config.toml
n_layer = 22
norm_place = "pre"
positions = "learned"
tie_embeddings = true
init_std_qkv = 0.0504
init_std_o = 0.0076
lr_head = 0.0104
warmup_steps = 200
schedule = "wsd"
final_lr_fraction = 0.0
batch_tokens = 65536
seq_len = 1024
doc_mask = true
dataset = "wikipedia_en"
Each number is 128 + 24 x the weight over the matrix's rms, rounded and kept within 0 to 255. Layers, rows and columns count from 0. Numbers have three digits each.

# layer 18 MLP down (transposed), 512x128, rms 0.404, rows 503-511, columns 0-127
140140135143116143100161054106116134144099107093146139118127119136116152119132133122124121083114132206172132132154132136114113095168122126131134128115107147156198156127139113131128112075157100161142152124165141123096139125134096154110095159149096120092158103130129104117088089115131113124131100118072152105111119122091140097156130130132127109148103143148103175165104148123133112102149
150164133134128083139203076131153145163139147127142119167119202105059133137135123162164130153084128117107132113122073143107088085145097076129121104135105119118084115159122122108138154096132156130177127143132141131098130154109151104108123093136074126135135087140090136149130110122154100141143090130147100104102175112106105110112140147136161123149117189133164110169103124105090107109184
111098102158155165120129125147123157127155139122142122085128134135096142134146128113128136128172100133126147113149141113142163137165114121156096136143123178100149128118157126122121158123159119137172145150112135123133097152101123134107091151147118148101143109142127144100150138150120126088148131089150124118161106144099127137106127128163113093158107113147139153120130120137132118135143
099138137176116178146076153078120122139097091111151080108087146119143144161141118136113150160116146130114094068148101118117085105133112116127116162114150131154117102091173084103130149138142129148144113126107155107153128118064128163133121157109132128118189140106106128073124142172137128157195092115175162090133170158102164088126212098139116140156119155156111128108121115167153106151118
152114113108096161163092157127127119106139136133104112131131166098150130133120112126103092127135119138122134143109130138107148132137156109099106202140114120164130124118116109128143129131124111152068162140117132136138064099143124164154146129101118130119119114127189114132161120083138143152127124167124170141113122163148093136135129097167075113115118126087121091112159103142116110134082
153180116154136090128101104125101106157126142153162129102095104102189175140161099119140120112113118099156090140154134103125128142122142107074142129117121124124117084126129106121161122108108138110074107128120118115155154132123138118121142125138155140145137137140135127118168115142117166086117116167147136115117107123117172140135121115155097143109163117123130073142089157124146133115123
105112149114138111120148129104142114129112115120111103131093092102101162139163146135114134083109161118114153100153126108142165149138119138104094152095151116143114148132150115119148117134108123143129119126093123138110139131151130105150122145136158132112126094123145148135101143146125118119117141163112071136152185108129132097122154135118191125097128125136094134087117142134109152101116
177133099193140117120155106134122071147125143119150130131094161147159139085186124173147103099150177123148116088181178117149116145107107139110154163070081108096129114110140122097105091102106108141144128126112167127119160169143097125135159113147148128129095131158139089141138151130125131149115138130072127160163176137141154130157083092121154110123127093141153144158112119116152082131162
123129137097154130163127102127091120102147096080123115122148141146108173181116102176134114111157113120147112123171101081139142136079140128112154189104106107100117163143152108105129134166120159111169121077131158124142109131102139142168154150182128111096118163069086146117150145143121095109093140109116068117130141106123111117166170071114191108152140151167123131117169087092094149109160
# layer 18 MLP up, 512x128, rms 0.357, rows 504-511, columns 0-127
126124095179139110110099136158144116127117129109153111128077113139108119124126154099132118113126135109075136143141157099126163088162159133158168145143146117175139132129138130130147112110115178134113144138121141093117101149111101104149168075105117123121127117122076101131108093155094159123120119138153126161130120135145137094109077119138107137150122139167161112154169108138116091127117
176136131087143080115115153125132128141172104107144120139121110121136113148158112130141103128148176124152147106141143112110135145133129145137119135122119097193096115078126125115127129112149114117147159127113062142131098092138133122152125175135152111152130162156103074130128136075151135168146096093131115120123144145135127161120163113088143121132139136085134114131090135117128117124159
066141158132094196157124141123106116076145129144143147124161110097110156132137085126147107152127125119093111113167124172163173145118079119145101116184138148160174130108122152140118122105160115103113116125121077118130103127128125136133086080136126157166140159140130112098156106091120091117130140135158156100129125091172115080172118134116127106098055093125116130147098145111163086120131
104130115149126129111112054146134132149166104139134155151150102128145108101144126094149093126138108136132120113146141096144098126146124149162132098141123098177101138109149130138161097136126122162166134131106091090096155138117103056121068178164154131130125153127107140117107129123150109125128149142160174135132134125112128150113137131125130130123121134115121149147108151150088114159160
107114132117130097112108191128200131115123136158120109107146150155117128145107148146101129117128073088131164146125135113118143095128125108121168146122095166140121127120086123115123116151083193112120140123140095142134141108159098118156127145146133113078099103131134094092108145144134138102139103120120144112099113132141121112130146139126122096126115133115091151127144123112121151127133
125151134111135137135137134131120107150126120148149134095129127140165116076128130140135092150132133078104156114089114147106122115141133077133103132155150137146094073151175135151129124121146110133157136111163097108110103124144125156138130098162060120109139121116136130150129129144127113144147124092131161138130168113124122103146117146180123108120072145110131165113135111117111127134161
132102144129125141102108136089091120118133123105117134157167106124134177104159122153100111167158083097098107136104122148134133128128088116123139152140138150155128142140132143144161092128106144113085092140115151087129145164096153123184116112102128145130141099172157137163134128121123156119150104179105078141115108102136145108084131105105138174139125112105157146093154097117113117150107
113113142131108138130100118145126146110127168144108059104175131129152140091153123125129082079145078141135175125130122108105165119095123125149095168148138117094137123104097207103069119103166185136088127113115128142114104074105132136150130158136135166164145181172112168135130144110111120119135176114137166102132115109125112131148132121142123117154074107150126116119129148121148109150110